{"head_dim": 64, "tie_embeddings": false, "init_std_o": 0.0}
Each number is 200 + 30 x the weight over its row's rms, rounded and kept within 0 to 999. Layers, rows and columns count from 0. The size before them is the row's rms in percent of the matrix's.

# layer 13 MLP down (transposed), 768x192, rms 0.115, rows 48-84, columns 0-95
091,193,172,209,200,217,167,198,145,160,196,217,220,194,233,213,148,183,187,174,179,190,213,182,271,246,214,181,203,175,152,227,192,175,243,187,220,165,184,126,144,228,195,183,223,174,216,207,225,226,249,274,220,197,194,188,192,201,220,227,218,229,159,206,219,180,211,222,240,165,218,248,194,267,194,197,218,210,175,158,222,173,318,210,179,189,208,153,204,201,179,220,211,217,210,216,227
099,209,172,244,202,209,211,220,175,243,193,155,217,179,219,165,273,192,199,219,166,252,221,229,205,220,161,215,234,217,170,197,186,169,196,203,144,220,192,173,184,222,197,240,213,181,177,202,232,193,163,209,285,243,211,208,171,216,212,225,190,226,229,230,175,262,157,212,262,200,170,192,243,178,163,216,201,181,188,184,140,226,246,203,202,152,165,183,214,197,173,178,142,186,201,196,219
085,192,221,214,177,204,158,184,200,192,203,199,198,193,291,140,252,203,202,194,260,170,203,233,203,186,200,161,215,241,248,141,160,247,210,175,167,182,186,220,148,181,134,223,187,175,210,165,195,210,222,189,208,257,195,216,165,173,208,192,159,237,225,167,179,167,206,228,188,230,154,225,181,207,149,210,196,200,185,243,184,176,260,205,197,229,193,152,223,244,181,155,207,235,220,249,170
097,197,186,180,214,262,245,251,219,213,198,149,194,193,219,242,198,162,193,205,206,184,187,199,231,164,193,208,186,249,191,188,199,218,213,289,221,230,189,229,220,231,262,216,163,126,177,171,161,155,151,197,195,164,192,183,171,196,200,197,151,202,215,171,175,197,208,149,229,236,198,182,200,182,258,212,222,193,136,208,182,225,235,185,236,199,213,174,203,228,199,213,180,189,184,198,185
099,191,190,178,170,192,221,180,233,192,223,149,203,189,190,256,222,203,208,212,204,166,224,190,247,160,229,143,174,209,140,179,230,178,193,194,169,210,196,170,245,239,195,237,159,237,217,190,200,241,174,211,171,226,189,137,237,184,241,205,203,173,198,183,183,246,123,207,206,199,207,196,186,226,221,177,210,213,149,144,176,201,240,233,258,146,148,172,148,192,213,209,206,228,171,209,167
108,252,244,155,234,226,213,246,189,151,243,296,179,183,247,168,234,185,193,227,202,156,250,217,195,171,161,183,191,188,214,185,210,235,205,209,186,241,228,162,219,218,247,253,174,193,195,156,221,217,200,246,162,234,216,224,211,176,266,241,186,221,215,171,160,210,146,192,194,217,235,211,206,202,175,183,139,154,215,226,230,183,160,212,194,157,174,181,192,224,246,200,165,216,200,277,190
102,202,229,188,177,186,161,201,191,239,180,195,157,166,210,204,248,248,200,194,177,223,166,202,210,178,121,209,215,167,191,204,222,159,213,174,203,134,241,212,251,240,236,203,213,204,170,187,160,187,182,225,177,218,174,229,302,202,229,190,200,232,175,156,266,211,188,227,183,223,219,188,180,188,177,254,230,183,207,273,145,191,185,188,163,176,221,193,166,221,213,213,179,206,188,181,166
093,179,127,236,256,170,247,227,208,248,148,247,210,238,177,209,200,215,222,212,206,241,228,230,222,154,267,208,205,221,200,158,212,172,167,190,201,264,191,191,193,206,145,205,196,206,209,180,174,167,224,186,194,151,203,230,233,186,189,202,177,196,178,157,195,176,151,252,212,203,257,175,193,199,191,197,202,172,280,216,199,160,290,189,186,202,182,163,219,211,230,180,188,175,211,177,168
104,223,177,178,223,202,182,137,227,162,192,196,199,174,194,227,191,216,218,249,248,193,193,207,236,197,196,194,260,205,192,185,218,170,214,193,194,241,187,161,205,233,207,246,216,201,227,217,224,140,209,188,179,165,191,215,241,213,169,229,252,187,254,173,140,184,250,227,220,250,225,234,112,172,216,221,196,181,166,204,238,247,232,185,135,211,201,254,219,204,226,190,178,147,167,184,160
105,199,182,215,149,212,221,193,203,183,208,214,160,199,201,152,178,225,261,188,208,190,203,138,217,255,228,179,182,184,221,211,234,191,263,241,227,239,184,217,235,199,233,208,190,200,226,158,208,190,196,170,232,196,239,242,202,230,158,207,213,211,143,185,155,177,161,207,205,204,156,208,231,214,171,192,174,213,209,197,156,206,133,256,202,182,211,249,219,194,181,227,218,201,210,181,169
102,213,206,180,251,162,239,175,171,165,215,208,166,176,167,232,166,208,216,174,214,139,228,195,250,209,226,233,155,196,216,194,201,169,213,185,179,232,179,182,225,161,187,171,190,156,163,213,190,269,282,184,234,238,191,206,191,155,185,216,247,165,221,201,175,219,240,212,213,193,212,209,216,162,186,221,292,185,227,181,210,237,227,232,221,172,167,185,158,233,202,200,190,203,171,190,221
087,182,197,228,191,207,233,164,223,127,176,165,275,184,192,218,200,255,199,173,183,164,180,203,179,182,243,226,209,181,170,162,201,176,200,201,195,176,181,200,264,217,199,257,245,216,146,217,204,250,233,281,213,184,154,213,205,226,187,187,195,251,186,202,182,189,188,191,202,248,172,192,208,233,206,207,155,232,158,228,170,196,229,196,214,191,135,228,125,224,180,190,90,123,211,261,201
099,258,199,183,220,199,198,166,146,175,231,214,188,153,237,234,224,220,216,163,216,223,241,160,187,220,174,184,146,176,190,185,185,183,215,231,193,198,191,203,237,209,201,204,215,200,207,150,234,221,175,139,170,147,143,216,198,270,197,183,177,165,178,191,162,157,181,174,149,170,199,211,195,257,218,242,222,230,170,225,195,207,202,202,278,169,155,162,202,172,188,215,201,228,187,146,219
086,181,141,234,176,201,260,211,173,222,246,226,286,225,206,225,224,204,195,171,210,197,187,178,217,217,212,173,181,261,255,195,186,244,190,209,202,249,207,196,218,229,169,219,165,211,197,164,152,149,173,168,170,209,172,205,163,201,154,202,171,221,124,207,225,223,206,204,184,221,190,216,216,159,207,193,218,188,190,191,185,221,205,190,230,193,204,197,253,209,199,249,170,189,225,255,181
105,223,167,208,159,147,230,213,204,211,198,160,233,218,194,162,231,183,255,199,204,189,213,221,200,154,136,160,212,179,199,277,176,178,210,232,168,184,173,183,195,157,201,237,234,190,243,203,195,157,174,214,204,191,215,119,188,188,224,187,162,201,192,238,221,193,150,222,179,146,214,225,212,181,200,206,142,184,178,210,204,197,296,203,172,188,220,164,222,208,189,165,175,174,211,211,193
095,177,224,221,204,177,248,156,219,165,157,264,220,192,186,212,218,192,190,149,246,179,272,239,168,191,220,236,166,188,198,200,240,223,234,211,206,226,232,272,218,203,151,179,152,234,182,211,177,206,186,182,222,244,208,232,179,149,211,213,262,187,220,184,157,167,219,184,232,197,182,145,187,171,151,151,188,212,182,160,192,154,163,139,231,205,198,241,208,141,215,182,214,219,204,240,165
113,192,211,210,227,209,179,233,194,200,216,231,88,200,183,199,233,211,184,217,206,171,235,216,159,197,161,174,172,210,215,208,205,185,241,187,147,225,202,200,199,247,194,177,230,224,154,178,275,200,187,190,175,187,199,194,196,234,186,243,247,202,198,211,206,211,208,198,220,193,197,200,238,195,173,187,223,143,221,188,215,210,50,182,207,240,177,194,217,251,196,165,215,188,160,250,164
100,175,237,255,197,200,268,217,234,182,172,154,266,216,175,168,211,234,218,238,173,209,189,215,194,136,221,218,223,230,173,238,166,214,227,199,194,206,223,195,210,232,228,232,188,190,201,203,226,174,184,253,243,174,197,189,200,130,186,144,226,191,190,180,201,181,208,169,154,188,154,210,222,167,175,172,149,179,158,167,205,191,258,156,209,198,167,243,155,220,173,172,246,149,202,135,220
104,195,207,238,155,198,266,129,190,262,186,275,125,220,226,163,196,199,182,232,239,185,206,151,202,153,228,221,244,248,219,201,184,181,177,197,174,195,190,147,177,222,229,206,233,226,168,213,181,158,234,262,186,236,175,171,230,214,224,201,189,182,215,174,146,215,183,238,207,184,205,210,134,173,213,179,228,193,226,211,174,221,186,211,233,174,178,243,209,165,166,174,190,203,162,213,217
105,192,186,180,189,253,180,181,242,176,161,203,149,176,213,208,223,234,246,214,233,236,216,226,276,250,261,236,208,185,181,185,204,201,165,216,230,180,249,165,211,189,208,173,230,222,174,181,218,157,181,232,177,229,162,151,234,205,172,191,175,217,121,196,177,191,175,195,207,187,196,194,172,216,185,211,241,186,174,161,159,192,269,221,177,193,214,192,214,186,211,145,203,241,221,196,193
086,203,145,214,154,168,165,216,179,173,211,167,272,189,216,171,208,210,173,219,294,200,175,248,177,225,220,229,182,153,153,222,193,198,220,204,227,219,208,162,266,180,196,219,179,224,214,176,207,158,222,189,147,210,229,214,240,235,207,172,161,201,238,210,202,217,187,198,160,233,187,177,184,222,175,213,177,210,216,222,170,155,259,156,172,220,213,203,171,281,188,181,170,189,159,213,174
096,143,229,205,123,146,192,156,227,213,184,151,217,186,163,234,205,171,246,239,230,194,196,202,195,209,197,165,184,141,246,211,156,275,180,209,177,258,200,268,215,160,239,190,215,184,204,192,209,168,210,204,210,171,221,195,170,198,235,249,226,223,197,238,234,217,190,177,244,190,178,143,194,144,234,165,207,207,222,163,194,142,181,196,243,230,197,179,222,174,205,238,213,145,132,192,234
101,172,253,207,183,208,224,196,187,230,262,195,159,218,182,214,204,220,213,219,175,196,252,205,193,251,129,209,236,159,160,188,228,239,194,196,203,205,252,206,237,250,157,235,134,173,226,240,192,170,191,272,224,213,228,210,172,214,188,256,169,213,226,233,207,168,211,208,286,202,264,182,177,175,270,193,208,196,179,169,214,197,221,167,210,179,196,198,200,202,168,244,154,203,169,172,250
118,169,181,174,213,169,185,239,195,187,191,149,169,140,215,229,211,157,221,191,206,143,253,144,211,144,206,246,209,187,143,193,197,203,256,205,252,224,192,233,229,201,203,185,235,154,190,277,169,186,204,193,214,203,236,209,169,237,223,185,166,193,154,183,228,152,208,214,220,204,228,242,204,253,268,229,201,148,231,159,166,174,129,253,197,219,243,183,194,236,242,218,219,186,194,217,209
105,189,202,177,190,204,183,189,214,185,164,259,252,196,212,166,185,145,227,201,291,165,229,157,210,178,169,231,164,221,244,208,188,228,150,201,189,229,174,262,221,141,232,212,190,224,209,170,226,191,213,258,233,230,160,192,149,191,225,212,177,288,189,184,233,188,241,204,225,164,151,196,231,199,198,163,196,197,161,222,171,237,152,203,253,188,182,203,200,239,207,182,207,243,202,204,153
099,203,192,138,200,209,199,244,187,154,251,175,168,139,237,233,190,206,167,275,257,178,179,183,139,190,211,191,186,165,213,196,207,190,253,203,195,195,164,169,192,232,172,186,200,203,223,226,196,180,167,172,238,193,206,196,243,237,229,279,177,223,218,194,229,199,182,182,231,198,193,227,239,194,235,185,130,178,249,186,213,189,172,150,242,211,192,163,196,235,195,202,206,263,207,187,206
090,250,209,247,194,198,202,184,199,172,209,151,278,193,213,235,246,163,246,233,182,205,218,173,163,258,158,194,213,219,211,213,184,193,180,223,175,232,177,185,218,268,173,199,223,185,172,189,168,195,225,257,189,187,196,173,225,181,199,143,222,199,175,214,230,217,202,211,203,202,192,202,214,201,167,212,250,241,235,256,246,211,160,194,191,194,139,201,154,202,238,203,207,235,213,249,190
098,188,212,203,168,156,220,213,237,222,197,208,156,168,195,204,218,215,219,184,158,241,204,205,205,221,215,195,180,211,177,182,193,158,202,225,156,134,177,208,221,224,155,249,185,238,227,170,174,231,138,210,245,201,194,186,273,194,267,213,175,186,224,220,169,177,157,191,216,206,224,158,268,213,163,271,190,173,265,172,224,175,295,228,165,192,215,193,135,203,177,211,235,204,199,200,212
101,215,176,168,263,236,157,202,196,160,215,115,269,217,140,150,200,185,165,237,172,171,195,150,216,226,181,224,198,207,207,230,215,167,195,248,198,215,197,191,184,240,221,186,238,172,216,224,225,143,196,163,214,226,194,183,197,190,220,219,187,200,221,176,199,194,188,215,169,226,153,212,157,220,268,227,247,153,254,200,209,188,196,221,215,217,167,181,214,181,273,184,199,189,158,194,162
102,157,210,206,153,234,232,234,190,196,174,205,182,249,222,241,185,194,157,192,219,210,196,234,196,175,200,239,165,210,215,226,194,220,255,213,199,236,206,162,258,257,213,244,168,136,211,204,185,217,179,213,181,245,173,117,245,213,186,120,236,210,228,185,196,232,218,165,181,186,237,234,179,150,211,220,189,254,228,237,151,220,201,191,185,229,264,201,208,178,222,226,170,179,171,134,233
092,227,196,204,149,180,192,212,196,208,213,185,206,188,234,246,232,205,214,240,194,158,203,191,231,198,217,237,183,206,238,215,210,125,179,221,212,205,185,227,159,152,188,167,202,166,214,173,206,230,234,177,171,204,207,173,237,156,243,213,188,194,226,184,229,176,139,214,188,182,183,200,223,212,207,190,191,158,220,226,201,192,163,167,197,219,212,155,238,220,163,223,208,124,258,140,161
108,173,195,172,211,162,255,195,210,217,204,202,151,204,257,243,204,151,140,200,220,282,185,191,184,216,165,171,230,217,186,194,175,207,208,245,177,208,223,198,190,225,259,228,196,157,229,162,165,242,190,198,194,175,146,169,184,201,190,202,189,235,245,179,206,172,178,275,168,198,167,214,215,251,218,206,210,246,238,205,191,237,87,186,160,222,170,221,177,260,190,126,197,202,218,238,219
102,215,245,177,268,171,221,251,203,160,240,197,144,168,169,193,200,185,195,195,203,226,219,206,212,247,229,207,189,180,164,192,202,205,223,228,203,184,190,197,189,242,164,209,156,222,193,143,180,114,176,216,246,220,201,170,240,201,165,183,154,173,201,174,212,164,180,184,198,172,215,182,184,224,218,155,177,165,241,187,220,219,160,169,180,225,238,253,192,197,245,204,196,185,263,193,204
091,255,218,253,198,242,267,196,201,203,200,206,116,249,191,248,191,198,254,191,184,229,175,202,226,210,216,160,131,228,233,266,246,228,172,230,280,220,227,224,278,182,231,195,204,222,133,180,208,173,210,182,171,155,198,207,203,201,193,210,208,240,216,232,198,244,247,152,204,180,246,198,181,200,186,189,207,182,187,171,226,200,199,210,228,205,219,189,186,235,225,227,135,128,187,224,196
121,175,196,191,221,187,222,199,224,213,209,221,87,226,219,201,176,200,188,268,206,210,205,184,199,220,196,197,195,161,137,197,224,217,205,217,181,173,213,173,180,169,125,238,212,233,225,196,206,155,207,233,184,187,196,156,180,216,211,227,209,264,181,204,186,186,171,203,209,155,218,194,225,231,199,192,209,180,199,163,176,247,83,226,248,168,230,205,221,238,170,190,216,181,209,214,176
092,227,229,228,226,224,165,155,206,225,214,177,135,267,221,199,177,195,140,185,147,177,165,191,239,179,155,170,251,200,253,249,233,201,186,208,232,187,168,213,242,198,200,152,196,194,194,188,180,150,201,175,172,227,249,179,204,254,209,259,235,168,223,240,218,162,209,195,167,167,192,170,230,220,177,220,230,215,178,240,236,203,265,196,190,201,157,242,185,168,171,184,161,147,180,234,200
094,194,210,268,203,191,189,202,205,211,207,177,226,170,206,212,178,205,139,181,246,220,134,197,212,179,180,188,256,179,245,186,202,205,174,183,186,185,217,206,145,230,195,206,173,166,229,163,232,138,149,182,168,220,155,199,213,152,241,228,198,250,142,159,209,170,197,216,224,210,216,258,167,233,198,241,203,217,210,148,242,186,274,230,174,225,166,227,216,224,212,234,194,250,208,190,142
# layer 13 MLP up, 768x192, rms 0.123, rows 49-84, columns 0-95
101,238,174,174,163,223,161,205,186,202,228,266,221,221,160,234,203,199,180,194,158,192,207,185,198,199,225,161,185,219,215,194,222,156,250,273,177,165,226,205,206,124,233,165,196,159,243,239,190,150,154,118,187,175,193,181,188,198,137,275,201,191,196,216,234,221,246,216,184,218,171,188,234,258,204,193,195,183,156,235,202,202,190,186,231,163,247,182,211,160,173,172,161,224,230,211,177
098,242,206,198,272,182,252,228,224,197,202,198,210,131,139,204,218,205,241,173,166,258,201,155,241,199,208,187,200,256,228,253,161,212,281,266,222,246,191,215,240,170,226,180,220,244,218,179,226,254,201,218,202,163,213,209,230,226,245,197,200,144,184,250,179,222,183,195,168,144,175,195,257,209,210,209,226,232,161,158,216,220,205,185,156,265,202,239,199,214,226,153,190,186,169,204,240
093,183,266,166,177,218,182,234,154,218,170,206,163,233,189,187,216,235,186,190,192,179,186,182,213,251,204,218,206,212,159,221,198,156,194,227,151,200,211,173,144,181,186,195,181,161,227,218,186,197,251,179,198,218,215,213,155,220,215,231,242,200,196,250,215,249,201,233,183,250,186,185,252,222,198,229,249,190,217,147,156,181,150,230,214,157,168,174,169,210,164,251,161,171,179,179,215
097,161,191,131,225,222,242,193,172,204,250,210,226,201,207,215,154,170,218,198,190,179,165,181,171,168,192,235,195,250,248,225,218,240,182,240,210,189,217,205,159,145,175,180,185,239,198,166,298,200,212,224,229,139,205,185,218,238,244,167,168,198,152,220,164,197,215,227,200,200,189,214,197,216,239,218,202,217,177,228,237,136,241,200,185,143,189,159,222,287,171,194,188,197,199,244,207
108,241,208,215,247,217,224,168,210,178,237,231,245,213,200,216,266,210,166,252,193,161,158,131,222,230,172,302,202,228,204,255,193,191,273,203,203,182,246,196,175,211,190,178,195,209,185,195,177,215,202,228,190,175,221,196,186,220,178,201,197,211,238,208,162,211,235,168,239,208,168,171,209,216,185,254,192,209,160,192,212,219,166,220,150,184,202,167,170,148,180,235,185,153,248,193,199
099,190,223,180,196,241,145,195,215,199,205,225,177,186,220,231,202,238,207,215,274,248,196,204,175,225,156,171,214,167,179,258,180,233,142,248,197,267,214,182,186,191,171,154,184,213,195,153,176,219,158,203,197,209,249,167,231,220,167,220,195,262,230,231,205,203,210,198,210,210,194,185,169,235,188,246,172,229,162,214,231,204,213,199,154,206,248,162,228,217,136,244,243,225,207,224,190
097,250,220,228,165,211,168,202,194,156,186,215,198,181,184,176,195,168,142,205,145,224,164,217,182,253,184,205,254,153,198,263,156,185,188,179,188,122,231,227,211,197,211,222,188,183,200,222,222,247,202,242,199,193,226,233,203,264,211,189,213,207,191,207,199,245,236,209,213,192,158,222,175,220,216,178,169,197,117,205,175,144,203,214,143,188,234,208,209,143,213,215,204,195,197,186,209
102,235,231,182,216,209,140,208,207,177,173,229,240,195,241,214,207,165,167,220,224,237,184,187,212,239,178,163,206,165,164,216,204,202,171,151,170,237,187,238,179,133,240,186,256,227,195,192,169,208,138,215,155,249,191,196,199,217,144,191,209,221,211,169,177,220,257,123,164,210,181,140,189,163,210,236,229,171,179,192,199,229,224,233,167,212,186,212,286,233,206,190,220,187,237,214,175
101,176,197,185,220,205,178,183,175,184,235,177,211,182,221,227,199,198,244,189,221,218,186,161,226,183,189,171,206,258,216,146,220,162,215,262,200,214,229,151,191,214,174,221,255,200,258,203,174,166,190,199,246,154,166,259,239,175,250,218,232,233,167,217,195,226,279,164,167,230,204,248,215,209,164,170,178,216,162,154,221,164,177,238,211,204,246,177,193,190,223,174,255,190,198,206,195
100,192,199,223,185,206,196,202,264,273,208,184,187,204,191,213,240,193,235,204,193,188,185,200,196,160,213,211,198,217,171,282,242,210,140,231,188,219,242,205,184,246,188,194,206,195,248,239,212,197,178,217,158,147,185,212,159,240,229,250,235,190,181,224,188,231,175,223,218,180,188,207,128,227,232,200,122,225,164,181,220,226,198,206,224,213,193,135,203,201,267,229,234,192,104,166,173
101,252,197,228,214,213,178,182,206,216,194,206,189,227,251,192,156,181,165,203,199,186,219,157,212,182,157,239,213,175,164,233,254,263,154,217,145,205,172,136,205,167,211,141,190,245,210,224,162,178,221,183,204,168,185,196,231,197,166,218,196,188,242,205,238,147,245,178,220,213,224,233,201,196,154,221,210,160,202,202,175,174,248,182,206,206,188,144,225,198,216,146,236,274,194,197,170
103,189,191,198,184,180,225,239,194,199,220,156,154,243,191,180,211,208,250,200,188,212,187,184,235,231,238,162,189,208,239,179,199,217,170,181,234,195,166,198,156,185,209,196,177,162,176,224,186,201,248,208,135,211,272,188,239,169,202,238,235,214,189,224,244,209,195,210,228,217,168,180,174,169,202,187,201,199,162,160,161,211,203,162,199,180,201,208,207,254,153,205,230,161,159,172,207
091,196,260,167,221,190,230,192,249,223,162,150,154,143,213,184,184,178,174,257,219,187,236,213,186,231,164,228,167,177,174,164,234,189,226,244,160,161,202,223,198,199,201,155,258,214,205,238,195,212,202,185,192,202,156,205,231,185,226,213,224,172,222,214,210,158,208,137,220,198,189,177,224,233,186,225,178,249,207,168,214,202,142,223,235,228,239,222,186,197,201,138,244,223,119,176,244
107,188,239,217,252,234,213,175,164,200,199,178,138,236,213,213,138,170,196,173,162,204,188,271,209,205,166,260,186,204,209,203,181,199,213,238,232,243,117,157,163,197,167,200,234,220,217,204,165,198,222,185,247,203,134,202,215,212,203,175,221,222,209,217,152,196,202,211,266,220,165,190,205,207,139,198,187,175,235,238,167,167,243,185,161,250,182,203,235,164,260,213,217,202,142,189,227
098,281,195,178,218,203,235,205,201,269,186,186,227,153,202,193,216,246,202,211,219,200,138,152,255,256,216,189,222,181,212,231,210,224,189,227,201,218,209,162,201,173,190,202,224,155,189,205,196,221,201,200,188,210,180,197,247,202,244,151,137,199,190,219,193,204,259,171,158,208,215,227,256,224,186,240,132,205,177,225,209,215,151,236,171,219,224,217,209,262,181,239,168,173,235,210,270
103,216,226,237,240,229,216,191,186,222,248,198,237,202,225,248,213,171,185,209,169,186,159,188,210,190,194,207,222,193,167,227,180,179,222,216,177,229,249,211,219,185,214,176,228,175,185,169,116,201,251,248,196,230,203,160,156,219,161,177,143,197,186,216,201,237,192,182,208,182,175,189,183,204,155,221,156,193,219,221,212,164,257,171,187,196,252,187,279,198,234,216,220,183,222,201,207
100,193,139,190,164,209,242,235,206,197,187,194,206,227,217,172,218,237,183,200,193,190,221,193,247,185,224,215,257,234,220,208,211,177,211,197,166,189,245,198,193,206,205,156,228,187,205,183,145,196,194,200,206,173,171,216,199,207,205,180,214,231,154,208,189,214,211,240,193,220,220,203,212,213,229,143,169,175,195,161,240,209,130,206,232,225,138,173,238,207,130,208,242,205,188,181,246
103,140,228,169,215,178,195,180,156,203,192,166,178,188,244,226,228,221,148,148,158,190,210,186,249,211,168,174,208,178,218,282,189,212,200,247,162,225,224,208,198,175,222,162,177,191,145,238,142,213,195,212,159,177,232,184,227,146,165,166,171,191,214,188,236,190,153,176,164,209,206,158,227,132,238,226,192,188,193,189,219,211,211,196,169,191,180,151,218,230,200,218,149,234,183,157,191
103,239,211,159,214,183,199,206,186,162,263,163,238,229,254,224,187,182,194,189,168,174,193,207,236,157,181,167,184,224,221,121,181,186,179,231,182,167,174,228,188,210,224,225,209,276,180,185,233,215,151,155,196,193,230,237,186,188,213,213,217,222,204,244,252,190,209,200,213,187,226,209,238,150,230,238,225,172,167,269,178,152,180,183,140,219,192,206,223,203,192,192,206,202,177,274,203
095,166,198,237,246,261,243,218,158,201,175,180,204,243,146,189,196,202,229,205,246,187,188,125,179,198,167,191,182,214,210,187,172,204,220,220,154,169,216,219,237,163,211,220,188,202,203,247,172,218,182,181,228,208,190,238,241,147,168,201,219,172,211,237,196,205,194,239,219,226,176,252,191,187,217,217,218,232,213,189,192,204,237,174,228,176,163,205,211,121,162,209,231,221,214,189,203
101,206,150,209,252,240,183,167,218,195,180,194,176,255,255,165,219,186,184,195,189,174,244,226,230,190,168,195,204,208,210,181,212,238,227,199,224,161,188,233,209,209,211,159,238,229,253,196,204,172,181,176,191,233,190,241,160,198,157,171,227,165,214,193,223,195,216,178,197,221,193,231,238,183,225,169,190,206,214,199,220,185,201,204,161,164,167,189,158,188,142,228,229,235,149,224,157
102,172,178,224,193,166,212,207,211,229,158,186,155,198,248,187,217,192,177,183,167,192,183,221,243,185,190,162,214,173,193,193,210,211,195,177,154,200,232,216,234,190,186,198,223,177,151,225,222,235,153,146,184,234,206,184,220,208,205,192,171,192,188,220,182,164,226,213,187,179,198,164,289,199,197,212,211,139,210,206,228,179,219,137,213,223,187,184,152,193,224,140,154,257,214,186,218
101,134,187,158,234,258,232,215,201,157,184,201,171,219,192,197,256,186,198,180,206,186,221,188,217,212,244,233,201,199,181,161,170,231,224,232,190,260,179,154,215,191,212,218,210,227,236,197,209,167,183,165,239,209,229,194,237,204,169,196,164,219,156,155,148,237,223,244,207,163,200,155,180,250,230,207,233,224,202,146,198,221,255,246,269,149,214,146,199,189,170,143,215,200,200,234,157
099,228,207,238,228,264,195,233,195,179,199,219,248,166,195,199,240,207,198,167,242,258,252,114,194,188,172,250,234,240,268,193,193,197,203,233,169,201,269,169,225,167,218,165,224,194,171,235,190,200,160,166,244,215,162,152,207,181,163,253,195,238,207,168,197,192,180,213,201,210,215,160,188,237,176,245,187,226,226,197,243,232,175,238,141,179,242,224,257,198,220,144,218,207,167,157,221
095,215,233,224,217,213,164,197,178,265,149,230,187,228,224,190,247,275,252,216,152,183,241,239,193,229,209,196,218,209,188,196,144,225,157,208,218,180,175,172,225,215,208,233,173,126,189,168,247,174,168,224,227,148,201,195,172,224,222,182,224,163,217,204,187,178,221,196,183,170,211,207,181,183,178,181,149,178,200,185,202,183,182,232,201,168,222,185,162,180,233,221,186,177,192,179,147
092,211,195,227,159,188,231,161,221,253,224,204,209,191,204,219,193,187,193,188,223,154,172,239,188,166,169,164,165,177,199,243,200,207,151,216,216,219,206,191,193,158,216,173,232,184,200,231,231,216,202,175,226,137,190,235,189,196,179,220,136,195,203,230,195,173,176,223,224,168,208,179,228,250,168,203,165,160,181,183,193,197,182,174,224,234,198,244,193,235,276,163,238,212,234,195,157
100,172,183,206,240,269,206,198,200,237,196,213,201,177,217,191,181,160,172,224,140,194,201,204,239,231,174,158,208,262,151,197,227,202,220,186,213,204,209,167,198,200,135,230,180,210,196,191,285,181,206,210,192,210,183,226,237,184,175,164,205,256,205,196,246,221,223,216,134,155,185,200,218,189,215,208,197,197,235,174,237,250,228,212,234,177,170,183,190,212,199,215,165,164,189,256,192
097,255,243,145,196,225,210,183,247,178,241,183,243,192,260,203,141,255,195,232,206,206,236,198,270,215,219,146,213,185,208,233,223,163,251,196,193,255,214,210,199,226,191,169,224,213,184,201,165,246,213,216,251,221,174,233,182,156,194,178,200,190,241,171,220,230,206,220,174,221,218,121,208,209,166,189,165,257,203,183,215,181,241,163,194,178,196,218,261,161,222,182,186,201,208,198,210
102,212,144,200,222,172,199,146,186,213,252,163,181,153,223,154,228,203,169,149,199,210,226,202,183,226,191,228,213,165,212,126,193,167,193,283,215,187,232,224,208,157,142,158,212,139,247,196,164,177,219,182,218,227,235,217,231,258,165,220,240,255,183,184,229,185,236,243,204,198,153,161,247,198,198,207,209,210,200,216,195,192,228,237,200,165,191,244,221,209,208,169,175,208,242,215,187
092,141,183,183,181,182,210,186,208,184,211,235,190,215,213,203,195,227,176,246,196,205,159,262,206,211,196,189,248,178,128,175,177,185,186,199,203,263,168,227,228,243,189,192,193,249,206,197,162,226,201,239,209,182,189,180,195,202,121,217,188,195,178,192,219,211,166,193,179,213,258,197,249,167,240,207,178,246,172,173,258,179,170,243,270,210,136,178,231,174,187,187,158,180,214,249,229
101,207,238,173,240,252,201,207,203,221,153,223,228,200,121,244,197,225,174,176,247,213,217,216,187,180,185,147,209,240,248,213,190,196,160,173,201,208,185,208,194,209,231,159,167,208,193,176,212,246,181,189,204,195,236,165,167,271,218,211,179,186,178,216,151,246,246,197,189,198,184,195,175,229,217,147,221,239,183,272,195,152,158,183,221,178,203,166,188,176,224,205,212,202,192,186,212
099,192,231,208,191,198,170,144,194,244,174,206,282,219,185,190,205,265,249,256,199,149,205,172,222,175,143,213,186,239,275,190,169,144,183,136,183,219,184,236,214,121,215,199,232,163,180,235,191,249,181,224,145,166,203,248,142,184,204,204,161,231,231,251,224,216,204,204,179,218,188,223,191,204,179,240,249,173,125,218,181,214,216,237,188,169,196,192,187,178,163,243,216,222,210,199,160
096,228,230,216,272,240,212,228,205,216,196,181,197,166,234,228,190,173,198,162,222,187,182,170,185,206,220,155,205,171,198,177,174,191,122,232,183,146,100,193,166,184,201,176,192,178,178,186,153,201,149,249,247,192,175,241,151,175,231,168,172,204,135,251,233,219,180,209,236,183,220,222,167,186,214,207,175,210,208,178,254,181,217,243,172,181,244,147,201,203,216,253,258,198,232,137,184
104,211,238,221,238,211,169,240,185,225,182,189,226,217,191,209,251,234,162,176,196,201,191,219,162,175,223,233,223,226,155,246,216,240,182,187,221,206,210,216,179,183,208,186,191,202,192,184,236,149,188,218,190,210,197,177,198,256,192,204,153,216,172,167,202,144,164,185,166,260,173,166,209,155,156,193,169,233,185,188,243,125,217,238,119,239,213,200,239,240,202,192,202,136,140,158,216
095,205,181,171,243,187,150,187,161,296,149,153,198,204,211,182,188,215,216,231,192,173,217,181,202,193,137,160,172,219,175,219,177,161,222,172,197,222,146,189,188,155,215,241,233,210,148,174,178,236,243,267,197,190,210,198,207,235,210,158,146,199,182,151,193,148,189,259,222,261,257,209,214,148,208,197,163,206,219,179,207,200,196,248,177,203,183,155,226,165,208,143,257,220,160,173,229
092,243,166,134,182,205,210,203,216,209,193,170,236,192,244,186,209,190,249,162,145,202,234,247,172,234,202,208,174,229,172,199,200,221,242,191,207,191,202,156,195,210,256,179,203,196,176,246,223,257,217,238,181,120,256,199,218,213,152,197,241,181,234,248,148,191,182,177,173,192,212,173,221,172,184,193,200,185,196,241,234,217,199,170,201,202,194,213,219,152,231,180,203,153,204,230,224